Each number is 128 + 32 x the weight over the matrix's rms, rounded and kept within 0 to 255. Layers, rows and columns count from 0. Numbers have three digits each.

# layer 4 MLP down (transposed), 384x96, rms 0.145, rows 72-144, columns 0-95
110151150162142198063145092191140111107160051179127133091148109136172132111133148076113124116134113147180118133127184155103157150165123042149010116095155140110122103173113159091112149140112075104191149093097185132120171085151102150123132114108183107159115143094130120100163101128150131086
141132109104156116152105128102150108112057079173118104120158055156100126118102142123194170145114139137152143150141145103167174168143094143070168108174112160169140137136159110181189161130116135118104073167180166075129095063148155090104161198107109087118100088127169157128124048084105167078
119131086124110094116131162114144185122136172117153142087153135161086076110124104099151171110114105151156121156079176175145139093174142179136114146133133127131082119063114132132113138159073141156129113105120167143101140137132101140124156125097108122156141157164128120086114122137155119111
102148121101119128141104189136115153106135107119150105113131111126168158130102065145129144101133160153122119162134173131134146096121120129109127134110135105140125154134138118114153148131095112110151092113137141083127126142114121131144115118124099099157181134154110157096110154128098114088
114138063132108133136167162156103107067117205053159122166078180191074124062152139120161122135112107117164129150107098083101117142155105167147101175149076090190139124151148180182100054121186171118154096078063085111111106158082105128090166109149131057201185176155144180078095118148129071129
142089071082070103183145103120122102147136209196094154132137100134133103162127111150105110115111135143200161096124100145121088145165156052124140139123107126097113157127128087118103184157126154155076192140148158091159086113109110202103152102118101146110186083159102102131103146107092128117
109114094153141145104120196134085112124101145157168118132122162163180154152137109136125159130090103105141115109170136105120131088138153120106126129121149129165133122138125099106112108132128138104111129085124134111122119138139114113140099108127110107149185104132122106113163150145164141160
142113139147124130128147135113180136139089125129130112145132122146098134115177112100139148120147151112137124129124099165159139132126136117066136088076128129164182160148096106134118124112123125150075115104107148083137144122099156153112118139136151095138136142129134124125130124150081159131
133169123050133096132119155105125128142121129112125137137146085121141130134148151094129082116118116155104165145120122173085158179125132134141114134172100126062091122128092070125171179133124159113174128125137084134098159122144146148123142081149145104163066142136068130154117138115166139109
097122101099176133134085128100121153125076123135149151084141163148137117078134106089048080145108091160139208156172168120167116098117131104134126161146134174110122122138132108120194128160128126122143136100129152149101189088166111166099117110145066131142152121118119127089082160159109151083
116126150158212135160152109048104096100172154167119183086119150104144118083121080120137119104108152145194231137125168162092136153142170036107139099074161100129091119107181153095160170112128124125129154125133110090123124165086129172094121067075124166111153092189092123101101216110095154091
179116091152115181144109060129122112107164110091147180111131182119073148109158128149088158183084193098102178174134109166122119161041142144114135106121125100128095090153130080187086118126091120077134170239141159109113088184081208090137146148106142137110132097172127064191085150142092133175
157122117131131129150139175113171127111094115069120089151114131168154093159167144137113157167140218115121061116128083092122107062183146144106135114116177137141140095144181098127133111129110132152139104147111072158121087134093147160100162146154133117146180123149076080148136100129129096121
183126136156172149166104124105164111118142107141128173099146115104128150122123167115155100094170118138053100128118086141094133160122124114175109142149147139112130117156123125139100114093147114102134076166099157139170124095093155115105144105140126139159118113102086111121116147147125172126
145157167088164115130143136145162148081136137121127128121121158093125160115144073216164171135139103131122097120075131071099112111088146155165102144129135104134111129168126124095127132119160134172105111147114130134097079123132108184079155170132150152164157111148126103124145141124105114109
139162118149157106095130051094161141198132086109146093127043085119136132081167166167038112127138139150117100089145124114084162192168135168118081085070103120153219181118082153025107215153143093091103103082103133101158090194141139182129113123130163158140154156174141148113072169178056117091
102166137078127104117159159108094125151146126115179084132127088122116147150163146147129116104128146142135173114145160151167191149152123125144147137124132127142127094140128133142102125137130082142112101126104100082122144192140122148116149132127080150148152051133119122132103087092141077109
131161167100170211222031148150038076059094087118138087181116146220185230182109095109103168154049134234090138135126098085141167137081000133152103111218056119126135152126176133100134101130163177119131089108163126107051070102124057142224084159170118154044136068048095141135115157136063183117
157117120146134128133097136140158134116169082156132145114129133158147147118112134106165160098170135118131111135153116110134096067112091138142118113129160109133149149103108111159143118129121141097132111106092097116088101158115071160150129108147098077109150094101157133133115179149207132127
127113158120095130110205139163164166178149157117140184126168133075052089141129202156086132143205066000142085161134147149118120184132134088141138118069118158152136112176120086104148086127134091197144106121126132120184172105128115121076140108146142139118152133122145138122140054137127143095
118119147125139146131106119128120096134083172131118111076143128205136102145134142117122146153125163146148110122120107176133139098126152106075155111079067063108151192133139095145122038125155136175116137141173152111163113100135052133155167121091075177140083179088116154144137118117133083145
172136106110146116115161089134100088146085104134123117147142093118110100154151149170134131130142130150137088068096136184131079205142136114104120129141140123115110169185093074110107147147103110125052145180142141120119132103148148169174180117168134051095096112127140108088092125121162152151
113158130120150156104102142139107135144093130119139168089127131143110100171129116131135191125120154134132150139137121132142142099141142137121132177140105126138150118089163103124137103145111136122087083123142125084156137078076123171125082130114106140150105149155089137156122125163084145148
177052113144096116139144119143113102124158158083139131093107140123134130091081123107136159148122118150134157119153177114153123142171142178034110095154143110117146139151187146151146129149101151136087089135137174129101166151093188138071161115169103118152092145067151140140079154112040093126
169073188130158090098147095114151125159072137148138092126174098125154106115131190164149099150096092134120089127077106095165098128097125112175126144172111107140168163092105152151137114140122140109128116157086115091133125138174082156115176103132105117187159171120128168182135114086116101120
148195136145130134124147199097109109217067124190110124132162140132158055109145099110103082127165125108120057210103136223169098096075101197112123061149093051037177163159083190071157112197127128228182147137124092070102148158102117106135066153067153130140072085178179177180151134172103062019
145123119151141093080157142130137100107125108134134131131150141147170111096083139194093132142132110128108142179123098095125129077155131170105062138160155098148109123158133141137102116114112154162108124088087152114119055164208143120123167122141155153134141125097142128116129105151142147131
130124169149121092140076183090123099177133113141148119108153124154143115087129114115153181167129106117151143119134145160136130087122094183136107092144141153208095133069121060094104082160157122102147098139160113157117208137103100097135094146131088081135159096121115162127116150148188188161
107163152064135080145124181116123130113184158097146065146167133167172166118147095154152157180086146149127139131130092112143133084128113139105146133138124093130151105034140134132117132121087161104086148122141173140116103115142115094127126145169110170152125166133124091129096134116067139119
123156125123119157103101089125152109098109105168122104108153135174170136131143161089127123108125087141123131119207089099140179188162131135152097117166105124119143123114110136150143103108153120155137137134121171123131109113144142092137120105125137093096130115077149108136103106148121152105
145117181124130123222193138136167113108130164103102141138125187151154138076160089162114174109099090128142136131115148114088116113141170137158116090116119140146129154089125089146076135160131174063107115110095084093131155100132129105130121164116118139147148113090138124081134144146136107055
099103093176157105086081126127163114093113114123191114102131139138099124135174146166111187171129077146139191142091075192177111148127140177202133116113168142149111146161166056129124056179112079104116034116128128132147170106048137200124158169117062109126123114200122155084138112124074189105
124154158163121130136140137146143156137120158096111088165132146138112134114173129143165100161134143113118125157132106104070124101149140164107104115092165143133194102116140089107165088148093131149093136141129169172130103134114152137101126144117141118163192142103127076119114132168075096092
158105122104147101113134123123158116136113191091128064107110100135118097147145101131184166180140175098129136118121134170192131133136159124125175099125115118078153114118132113156105129154204147148141168146100083146118089129116095153118177094119079124116106129128142155146107139156173099122
083079090131135127155095146173149150094131172111115131132147114083109141104165136100135112136103148131115093102149151137107142150116159158119068208069129100146105111097140122140146183193151103113133131141174127057166100063125151137133127144059102192150183080162091161127129102084174140101
139099138160149219186141090071074089139136133164170139110150186116179075143102102150084086052125039154111160129100122088167081159164107088187073079075184151082111163126194118116131132151078171129158123114150109126137131126128084156104074135146107147183125188140151137037154111093131125155
142132153139156141081106129089119136168095131086109123148160123108156151231200124177090175158166094146128116154099177176122057137083136087186154191115103140063131181166075112146089111149123080092124176064101095157121201134136115114160142087095156144184050081145135124096110190119133135047
168163157107080137118128109098139121131102104150138105130097158114137107125144090098071148190140119139099149166132187186147110161139095137090128139116086109129105082074131105156125069136105146160124093185110145120121136137134150083120170081115187130142188120173187107142126189172084114112
142087134113146090151126136143132181139120171158105131168117151128107146084122123116176146090138122150132114075115096155155063095106115111093139121168097124096139124105126102114105102127163175188130140115131139085144074128125082091099194158105169111113158131109130174161119151167124145118
116196113067086066115136127174157088141144090121140117150155140138152108105092153121215130168116185142104123127140096137097181130109104142057095075106152107167153073168070135159125130128121124161083132121157163161168109148047174148150129130108102150167154071153131088122085095136104113086
122106141076165176140124136178111150144168174118113088143101135167120119065095113134103080169109148132166143137149120121174145136197144114182107124112118187163106113134133108145124149154063085143110108125156081118142157125090132162123107096078069136146086126162122119108098159139090178114
123119114175147180154154075162147111107110115089095072136140123104113098142068140109110187161108136147084103168116110167129123125073208084114143163151171130123089112134090106173108165090169145133146119171087149139123145167148150130124142144164162067130117139083114159081117135154109098097
123165174090164112155124165149137204105142071123150095179119088152122142143070116093153116137108198129129165155121137168106178159157096135122105142098138155166173056165163068125151176094094088150114153115141119128113130199073141090113129094185061158113154059151074113154095100125105102054
109152132140158099076118121137112135119127112148119060123119092128157117120194136157146081197097148129157102145124124160126148146140110082148173219149163089153143102118092086114133161127135117114159083111150125149147176103119095120131140162104073133158088091089155130103119109126200134110
184142135118128099189164200174120115137117180071154130124142081161084139169143066102115156157132176124123144116104158147143082085145140188126090104130094115108079103086112069126159116134060131180152143228168157162111078086107136133114182058099166115162140133113107130105152111081179151123
208094146118126079163119100093169157153086122121112148075142127130158103099179101154132141135116080141122148089125155137119120133104139144155131147149130124124153070098077102136167152110133159101116109160117110114121128084106125091113179080131123162168158112107114087159137178185169136070
167092166120131074095132144139063076127105128123170056104102123158112136152112152099150152133157176144173144137199096161141129127135156097137144092120166125106143154072101089094154100157183173140129142116120158095121109174192144096103109103157144112133080138153143101115150111089082176107
164136089087097128072132060180168092103167119121126084161154084145096117111078130120178206094146107135173065139115160060178145145182161109161210181115107146119180150105102105181105185136147158074179025107075094168125219133173150153120056138063107132175078198135064126074134149116099173089
117134125113121092137089183099105159101164102163085097067073119109175109124109108122149140146101173135133128130143158133112173109084131163100133139148102154161122118163087096119097185093149106124189089105151109110150158122144134132143104120154124145155128093155077082099109170190182144098
082143147111140144122112173112124137130137101124116106093100089148136151123082099101134133141106175153120185142125140118150143132128143169094148148092098119136114096168110104171171181103111109137155095109145114081146151133113115116139121083130163138155112114140078147112103170166138111098
182092165084169111144112181101141141093116134073159110132097096115144103148143128122137151098150143101117158079117141133118119165172171204143093119182139167149105107164131090091080150164068104172060117184124078183134115126114111124104166159157116145166188118086104068091081096129115136101
118064164076108110116170142135192151123081137173057154110167147123139140111138100110041103122130160152114168135126131124113182133107171133095054091144122143192194080135192064154124088102156154133115133161160129098108158124143154083136182139059030159139117090128097102090129126132147116164
137133093152129172135144119117140111115111122126131131105126129113137114152192136118126127172142122117151183127127124126089123114131117131115128120119135166107131127097138132114127095118133107155122154093145122152129149124125142128127103149145136133151146139131078154109122120092099140154
174126153131123122086118166148157156158081137138131082148152110174136103231156141146070116125123094132159115191115103095134131120111089125091134065073131125136109146136143183125171130171174079093134085167093146172157152181101064141096138194169079181113161169075118187033091107141067119108
130164145131156149126135063114162118077087146158127083130109138109143129126133120125125143111140129139165141114131108129135102144156117135121145108089169169129109129145116155132127103165101105125147142127141137103100143149162150166097163145110116113093096142096130164108111152120145131164
166160131145120116106161057174164049172136102134117105108124116175126104072124130122119119217096029151153089123192155100133056142093151120151108107110128126084182128141080159118114070103137166091168186152065108103148217095159119168147141149188116125101059164163151139096119097170146135145
167102122171157175140107046077121083110111189171170107091174134126121112167158151116099073172082099136145138084123160106121101146187133101174107104160160155140145100061162129101057052183167161088116167104087177117117134071231159169091151143121114074128116140124164107061128082102172164167
136193131031105082126163097127096112112134113074176148149169100056094140120116172140131071092137106150103122135139187116174077159173158171112100062161103134126120121131146117088127147147140091197166149144104130111090145104110172103124176113106169103126174104155145113161164151122170169100
095177120124111118153083165141151149116113167129122094187152143140094152095138062106157186107140161146137112105117113142094162138102096123120099133133129130098143091124137128118133167153101130106165110143142092138117188168110135091172169133162169107062132142157083162121085094123123127123
070143160131166060122125144070121098165074110108114139149172141102179085076076113096129132134124088155162117075144094147183177102095129116139130169137147104175110081107137110126114140181110093113169106097147152156108099084163115169151141129144119130167148138108152111096186135116132183126
075153091135122124146115154150113121068121168114096132159087147153119076123147176123153167162122141111163215101119158145104159080072116040063147127149106090193155110141173165187218145136158144130129096124112097130142150137167149116145107099091067081120162138117118139154071115155113085127
059191068098105095134142103135120064085177074180083141110134057131068155120077149149131077129116136144185114090101152177158079133185146164048142102207163110128158124073110189138111170133149108086236148113132114130118176100137104140101177080156143053143141158131135119127158129093174164172
093107195120151096162139138114113152150151130133183089104103103130191112138129150163120090125094076137123084129080111118166120130176118100099160123164141101128124101177129153160125151156105144155156099092093206136123148113116090095108145092119140122129155094152106057163107140119087175103
171196143161088159145166079099136108111074152191118145190165073077111120045027124157120083139041141141116175141162136128121187160146167145074036179111091100033083130110150157141170160168152176138072131085124151121140133123148104086077134153246201194137063126152154032106114108101112104145
175146107129103173085129068142153108102116134151147093125127101098154121160154134129099137108155101119130164126103136197098099122112106152159064121135144165118082141196115142130131170085137105181066133170077140127118168066189195158133122151075094155148125116124122119083106077095114169118
091128104129144189094142158124156165087096104074162101148139173158136079112175083100107139123163155126100148093158146009110137127168108146140114123088116112096142152144144127123127102158116117146099163119131108111138153126103120083119156147172156156167141210122144149083112154157114153089
101086086196116116140152118149166090143081071161218080112139112129151095084146117122141115145136108129092100196117164121134128141127109126145126134098100111111119144114135137109119119176080074126078127130115126119143132146124113169123160141120116125145180139163152117150123186206110146111
180108121194134095130172062075123103067037126158092139097191138150097123113170119117142218182109045116133105090121135106168144119134149100138118033139164089106236171087158174049171155187150089129115068183157054066174062126000144169122135178070095171199140197107079219128105170181161104232
194072148157097157082141084125125175112136159132172120142119140119103124110073192136175075126123144138086085143068170172141099121124119109087110151143131161145071112099147063133130091126105150133167138190133040135125101169115079111129137120145235126138159153106113134120110094101191182202
113099099094107147175131085145152170120116054087123121158111151141111094150135132188080156114121120138160178122134169115151114092169107145169053161137103128126089131117164140170099144159142142132162088082139074058125106080113136115125161124118109137154103143160118147149182148135183134141
128112117125151093162158147148209111144058144109139101105154118125107130142120112128067076113126122131113102178145098182112114169111162083131164160167162109112135143104105120083138118088190148122107113137158123147110162124106189087147134114151091149140064111118152166125157153104095147079
233102163092192177135122088194122117116136174112100094099168083131119138131166061058102112200160081125111120119145069162125177206090056116107165146109135137125193155113178130088090138117138095154192090111146092141159175137177140135152135086183139110093116093068200097084113061063090148123
067157142118140100199137116110123134093133087133112118167091160138114093102120132171125073155125114127162099195173099124124113095158111108122072097132142137069141132147184132161142130114165129163191163119072143161123118086072183102116144093173079111102175104203108149128113171143107165101
# layer 4 MLP up, 384x96, rms 0.167, rows 73-144, columns 0-95
158148121194117092192124157118136110127079128113130155197107140142085148139080145122175110110164166108083143158159184097168101152113090113126129121152025154111137122119152126170138118115063159156149150151198152156124068121100084131091065147195088168151086089112160141132166134110137106053
136134134135141137135152135187138131151139119169128145147097131142147154177122138125119150111123169078137158106125125081117072100085084088122111078120126176125127160150103179127121102109156129101129141111157119074131119147095146161159122092184101130133091063093147133176090116131133109173
142137085102109119178118123158128141147147101130093150161181117156077139109169153130120151138179100130115103124118111114100134118100126103117146125124101124140147100139094117163129142094124158148121127152096158097155140126099127154155114127168120081129138133123110130155103104139145117155
127157078154135145080180112120164104134147157122144177094105157132123098119129165068144131141084090090161143128159107093156094076125093121153062046141083124130119131143177185112145131089067192084134209118104060139067115133084069083159121134130097114159135177073167215159188061137151107102
098129131114105124125095128126123162128194161116186113196084091117075171154164110068163149101120092140073130138081157154062102172111128129087142139143168137102119099146150194180121145138123153096096085067108116107132155135117169109143112118171097086161024141099167125167093142149144119128
143135121089105117147093114171105097162146130164128151136179112132134143090181100140117172133159098136091021129136081135109097094133096112133132136158060117124136141120126109141129160142083192143158126129118081102117083150112063130180079158168118107144064194120112146130121085114164158116
125135095136122063129110090122100124159126113191100064113118140154129120178093108136163116110149115141148105103165108132132125126141149144119121142128173176114133123145144138125080097152120149141138140178122094146130105131116141113115156128188103138121136130105141134093125070109135138131
177112137148063169164112130133109133139129104182123165094129093135108125119134126137130136131145117137141097137138158147097136129132137079173121096147103133101094150199113109148127111113162194158132133096141091104185139103098093112159064130165096118152144095145101086117131131135147092164
117086142124151188108116114110125132161098160128147124120099108123140161161086159088149155116099066071089156106098118162130139095149081106100120128123119141132100122228170172109139103100117152108102114172077156073093078166084116140156173129175098136139120128113200162178109128124102085129
126109175081104111138118077160102145147143127081168098169133130126128141170150122087180165127113007108093128155040177091124101082171114136105107157166132086136178074142204189146164099153081121063095110059166123058124155125126080140153138133122131135172066161134123146152076132168114054158
089103111190092133154121076158105173100174213114100117188098098112145128150118084102141137150126085106102120143152137085073130108182075106136089092128082124125221163104079192096074166103160127116173105069071178143130139201097132153122128163123133114141112097078210166159186139137135131202
167109127130101109124158105107118149132167138147201100089160119158078099130139062130146149077119149139106152143095138121154133130139171133088115152107146118097163051173122088174129120120108108123068141127178131099131084153116102113143111147128163160143107130166082128110102121113163113118
091090164123155141108126091107111115156116166117125107158132113120151144167164196089150148144103129111102126117147081115126155124112080106110068126172071139116102141142120129123105126147127158099049139149156119139108087146107118133181178146176145139154113145104167152168099121021150130142
111092103085099135117103105179127100132178110139108162145112137118169150165095123130189095104147147125110112103060136202083168130223147119178169082186115143217128097128184137049029158116143181115145121096094122106156127074113137108123160146165085134138089159098176148157084115122108134091
097111195174088118171157140050120112180133190103127152099092168126107110089099142137127122145017084093094149168095102094088122172210143090130098135199080097132167114151127158118086122162083107091128121109114054111132099126093127110137134205129160185147079146101157183163083148102110096207
163109149151117188089060071147133102133105126178145149120101110150133113146112165082130156114114082080157097126133155204082104110140129107135130136143118125176094143181153149092144128159142144105097142167101137106105127098108138076181093123133150137121084184118144117108128141152160126137
065121130095112138118133148153086106154162133088124185139143075097109142122133161081145119171135127099115114081109151116121169157130085086098101063136108099177123166109143159109165183146131115130129143100151122161135146133075075086135102128118129129170131208115130147175127147137136135161
165090132119107111111142141114075124128109184165135120105080100122110107195120137082158181076106099105143148066075181167158102131122129131088153111114133171176095121201114148085149155158117118083156123111127140105157053140057112120132085110156119137151160123144161157163160126086152082176
148153116108083147170125133139066118157171116108136173160166107132085146092140169125136164151124094109131115112153137115070142110137122075136121124142121119166097138110111114097119117096106124134107155137158105144120139098081065110159108158184104119159138115107142117183105094122157092134
097113160146122161155128179135107158140160103168120194146153127119130181137136126113123093136085112106101093140146124101143105168110112059181077127091109183200139122066167164109077109147056158155139151042121119120152122126103071123150068131163068099132143085133155121150129129133122152127
076079119138128126167139177142125201111139149099129112125085156108090152097099154129133119178099149147125135129098123083140149138109160130077146118130118086113154148077126162142104163118142095131084109073162159224144098167121130098098126143146112140140116109135115175129131133116087097120
126053133074157117098069151120098151154162122130148128114080137108075158171153158151139139157131098130173121090119100083130143151174139146153103125131128102175133035080136184162074147126139161123144108073120135117150124136114044064143108210127131173133121108073138151070213066148149122154
145153166136078146112129151159146132112130073104149166108103166126139143094097152123180175114113032096139119137129142166151063087159112134092135106139137165140147120170178103113113184112122126145101139104051114040136104095074142138168110088135027130147128174089187167152132113129101128127
143106169135118135177149154161117100170212105099116159158149118108100198129073158105151110125078083131158099113112183125119131155112120138161103135106131171177122086101223098069083164176098205124141121078136092096158158093127144056128101107102107101143152132113104111118114113134113137118
126171099100120076156114129177079096147149174121157190148193141111137146111143145095108174073100102113147034125140074167135159097118120152073136076139108077161103165136100198082132106191111134077101203089143023250098110120104085093138149175145109155178088171040182183079131062065148113106
126140129126124163082132128214071111182095163143153152109113142132080125163152128090125189113079121078129122055119142154168165154112117118075147122107134131173126150157099204060150133106101130111097152118091082096135098136090151138146133084101093138143120156062183166157181146091129119173
186163119161113178158122108096113081120103085127165108174161113134111140113153089136140138139133164084101131132102140152127098156154150047140099065118166131146099162099145098084120123141179135128098170105187155172087104125107132107149090179172064103132069102148168124128169107108128148118
161116095133130132128115142114107128122114111167112110120121123107123138118103144117124109123101094165079126136153141151150151157135135119106082116104135186112107130183106110157106165139146184146120138131098096100145125178068114126153176109164106109141144122118121137117080090178149089127
129129119150141153111080126146146101123154139128152097155126117129133106146144112072114138135116091125090144123176132117114112105157143127086100098178116175095105189140130165164134127152160170063138170088150136168108088109094121098139124135134123120147128149113132120148120139126145134086
096121159085118144192039095168088126171201117135183123133092054129131143107128131125151157115145100099116140132137124168075155074171136159130149123134193104121108179140210184113132108094091113116118123156128117160127095109117167134122125078153093113133086097174146090133140124130108124107
078117096141132112113053144102132158092187120221170203200103064120096135115218107146114133095153156142120114105124173082170074160105110139107092103118105133181124063126107128180143195146142136183147080076190114130153126129066045084132159054094095158143101154138171126171115130146138138092
089117162113128034139112182132116100127149118225061130097136107107105123097126123127150155139104163147102126103033141205148102126124139153078175150162109118099155161097187086092140167150147148093071135144097104153183068141112107080122069131085103115139093173098108135171158142117174106170
166141091114101099159109087119123142145119157159122098085088127187102114151109104114157152159122150121146137104105141145093132102120121122111158110152132078077145095181099093152141105141195114156122121154126123131134144131127123123134121131147129150130071149150098123105154127142146093148
138128088192172160183121116068142137157110116110133102129168144143142076140113156142127131165109080122183117131107083138098115140161150133143157115118122198153148124134127149140089122133071079148101116094093064088129131144076125153152087191097135201145107171126111093174102084116119087161
118092121092131145149139065124103158164081204096181078131108138182141066082163129098133130133104101083147132123039078118103162107199117117103162152179152111135178143147097155106120157166119096147057115170132149071116118182131127146166112155149068090156099149103121138136100126053117083186
119117079147134172187093065116091158174112095096139159189159096178075122122090062101135147161132064077093165108113108117072138067142107059161153172066137100120127183184198114137153064160109081135078142183190119162101104194143140143160083106159095186162064170135129131174163081084101123095
128098127194114114156117147114136167119148106117121176159090076095118180151141112130186121109130097144095146142114174117120149095046073138154075099129121101134085213180169132143121163132122162163116095148154127063208083167115189108119067090135070123145101137113143110168148153142105172150
167120134145137097112129145107064143132169117098176141134120098117153132154069184107133131154137035127126116119109120060116122170104107130147132137107116115111164103164125078112080174060096121116173186135176133180113155135140089080131104238113093137154118077132110178125136041149082111149
085126149135131108183098208173103185151196129126092237122123084054096145044084170179185167080143149163130141127088131127123139171091073142061132126129101102092099134102158131133052196104128129112115078106122127140190143176112135118137163123134102104137130120108142151120144118157132112171
104116097110082172149092103134093174124129184177138153207152115138131180185146125127146113111139126094139076144151120066139188090220133133122074083120086098095174100084110131130083190138169106120117135125114177168111109115086163130112139170106124105134138137098143119128153129116118067074
141105146135130134146097133147135129126151117085145171149126112128118158156165123110151131122089126086159126113091127131149154123115090127129088136128135102181111126084187155139124131116076125053085145094202148170124100093142129121151084141090132197144091189134166131141174117070075110127
115106118132124112148108163139118128146115190132094122122172146106097172090114095163124204048172130131140123139120108164142094156124109106045191123122136129127161110128101121109093131106091119156112074154106102110146153130118138130132163092114143104153124176122098179127148118124139135162
147044139171109143109125114123131161120140115197171108196116131129129106146165118124103165149144094096120129120146121112190087195122109119098064048126117195115111162116155225172131108090132165089115098129128109080127098154096136132173099113086166161138135144107123145116158065142122125162
162166126174146158122115102111132076144133160074110097231120060085155083148157097055159154162100114106101093096168116109141108151159127138129115088121080163132137178088136191151163117203059126130078150137136130123102117078098135104145138089099114183140120149083178160121140080107146088200
105108101076130121127128086130125141115132135156119147151135114157064139099102124124159143180143139108167133132100156137084151107127128085167103103182158114107148187189112148056110107113174127164081135096148080114168129105133088161193083083156070115135120102134128124180095052132116101114
142163048143097104144092087116161116124177116107097117234162123137099139081106145120152142134117096136131100160117163102079099073120171137103127117174085111109133098093152154108149114072140138140167167147140104141137137155093077126125124162126102069138100151112157135204115140196165101179
133182120163072076128119117062171135079150212076110084171139111157065125084106105064151194158139074114104147180142233140103148150132159105098103121121153171153169144118115125035177124072127112135097132051186063214118149128109133100155079119126088140157121110076119112125101128167140090151
142159140105128100178085111121102146136132171112122123172162098136094166102151139120129155126175131109082121141098125089067146134138114127093135141123113087141155109105118165106123169132089131171092111152141134120136169139115097127160129155114158124134138149147136124167117098103121071136
113108097144124077129122127127117157122114104166079126154151132159116149136128117133120171101174119135095090116120132114137099183106119095100143077091099174128140152190087148160090130096161173134126122134114121108177107136119146120151090109174121101135144120140115169094154102092144152166
193085085107075125143128138137103109151184168134138101137144132131137139179105053129125191087158101106152149128123121165160126115129124151072103086176132141138111143188115189140137180079047124127128110173110152121138080125131154083164141088133127101132137165153077160148109097081116110116
157082092161126169118114187078141130146123158109128121118124139133073101197130138131153107140142067129160103123122144093115134151144091081119107099093141128089151126117175094125082114143117122112166164093143139184099163141136039061151078146197141142149063160146115190076114083139085099104
155088166127110159108118141121103141121119105122144143113158089094147068129202162126175113131107165136075125150118125098074135169179134115137111100121114143113115149131125171160128172181164106142103121115150146109120149175107126147145113134124113129135106136133129122117108075135111158155
151170068131127134161098111111140105144211181126101123119093118135068132061123109055121130223116055118183145112171181073052140140179127104109128100213130160167137110149085108132147176146117129099090152100089150176111139104102151120127150126119037160136167111131149164135103135181148114054
150131090136138158176086139148130150136143109098133099155152128149104135147180103100151113101161127154103113120114084124081144133130096093154091089109113093087106122154139100105108141129104152109161168143150125123095141145111143137148100140157149149148115128143114117112128109099113137151
117104170061148083102108066137099197122161170109170167166050116138113180082082172118101167139126139089105124075105146112101180124153101158100144131126128151196126115100170167133108176104139127126073111166134109169084080111113076146158106102140162123150080110074178119155136139104125084123
177123120089108141080136042145159141156129169126120112145091112155111123062095162098106197111107086103120137114135147161090128096095125124085160123141100137109141196155103204120155091118191152093078124162097141162113125178083083114148079188134131089148094107088146191204150166094146138136
170079130110086186119094089175137165166134141149109099111136093138138128114103135134149213103159114111152108124112127164099124139097043133087136160083141121139122144181106116170161079132106159090107105130147130170122165136141110138143132113193161138143093101058167205115153101128133069125
143107127112156136071164114109112137116122116105165137133044123114151118153115175113125121115078097139131169119144185150142156121111116135126103127086152164145093155125163120142132118153161128146114162122111117123087121150099116137132122142128097135135140100094162106151134146129125104113
134170094124127111106124096084122144102138132159151096137127104097094129139121140117138096147149131159078104113140143132112127177148162143129084098136141143073151104158129160115132189111151148172193092148105074102159141148100112115151179075138138105140089109153119128161101115152140106121
105116150148074065069123089119120129123139172125112087099094075134109130133146069092159183116131089139088108097046116193123107164170204151067157154140128111103187107140113107127031171142174125143048099123154146107147042083115117134148197161142139167136107111186129150135138130125157134140
142120072112104151137121103139124135196131111162143150164138139120136183213193095145161147075090119114171104106106050178192145117127108082154131125087139179093092196121178163141105069104119146105129151175187083123152078150132095134123135111118113168162058156081112160072188061146096085118
091089122184121121119114140118123176169126144119118139147120102108133151142097090095165118058141132106147104126160101046093107103093066061112098057098086152155141151116131146110094152136104110106164207161189133149121147162130153127152098107173174169136127151095199142122203118094117174140
109089128146146160102140048140144145167078143131155136109167130089106112119092163062124145071073076078154102093157114228114143202158171089062144131127115182175103116169118148059142179152149145142079101157132072096130093117051176143198159120090081169162113213111200204152117098181074119137
137133146143135066123098111160107209157128167060107118119124124176073123110130125099154150149088121130150103114086081120115156086116161128100202148088119080118171122128120125077085097134112102166132145104164143073163108126131099137155125108175102189137101125141172196102150127187118069158
139139106085103085124100110170081109129169118176147121126110149239087135147158107124155193116119122089088121096124147201142086134133184127100168148107143195136142127165111138105135085127139135006120148150090107155119074103132158130126086071144111120149042142102122164101111113059184112172
031079155105145155106105159219093169154171138162135195129116105106091163093143168073120119136145130129072131106092104119113177092160070092108102118092138061169145167085101165087130155089193154165112105131114128115162112145129147123140163136146102139129082129065165124187193128121091122141
138117125204118098123177111180126098162114180159044087176134153102165132166185134125091145130103073098124125093116124121148080052166090103091085112206077205167138142147080217161138089201081168081115168158136062106094113104106118109147168146142113102177119149141093175123119156198094069174
193111090208051149134096126159127110132177188135121153128182122120053113140135060099124128126094088121132074138126169100141139153138150151039128151175043144112137156135124170168161125129115158091104156110124127144096052087141130092119131101077135165152146184155134157087169133122131102101
086088141118092177094109096116129110118134137086133141158157096131110139142109202109124137147169093122148126106170126077119180172176159076121091106095169171090082170142146078073098142134130066161118118163217077115120110153100131131176143114204102136149104173201138134115068097098140161143
124059202163041148139134134124081120192160096159091171198152120098122153107169138154146146082133133140103101145119074102153077133154157107115056049167092168113076143158092188135073148128113145088080124074166134117177107147084137153111104178134115109136098132156086139103121161126146149183
077126169196102075164106119109061204140164163117173140152160086103107146114113193136205140139128098152151101087057155129140047116156141160070071146189092157091124083110141104197100101125094149111136173120102163110116086097101102093104127152160151110144113149133135096144174134107183071092
127099140097135113105122110187118169171154158151107179080136091080114157114142109095141215155130153125127116095072097182120129151116140124093183178134104116152107159143101134112129139155114102091064100153137113087138123154137135150147145118082104190134115124116129139141131098147124085170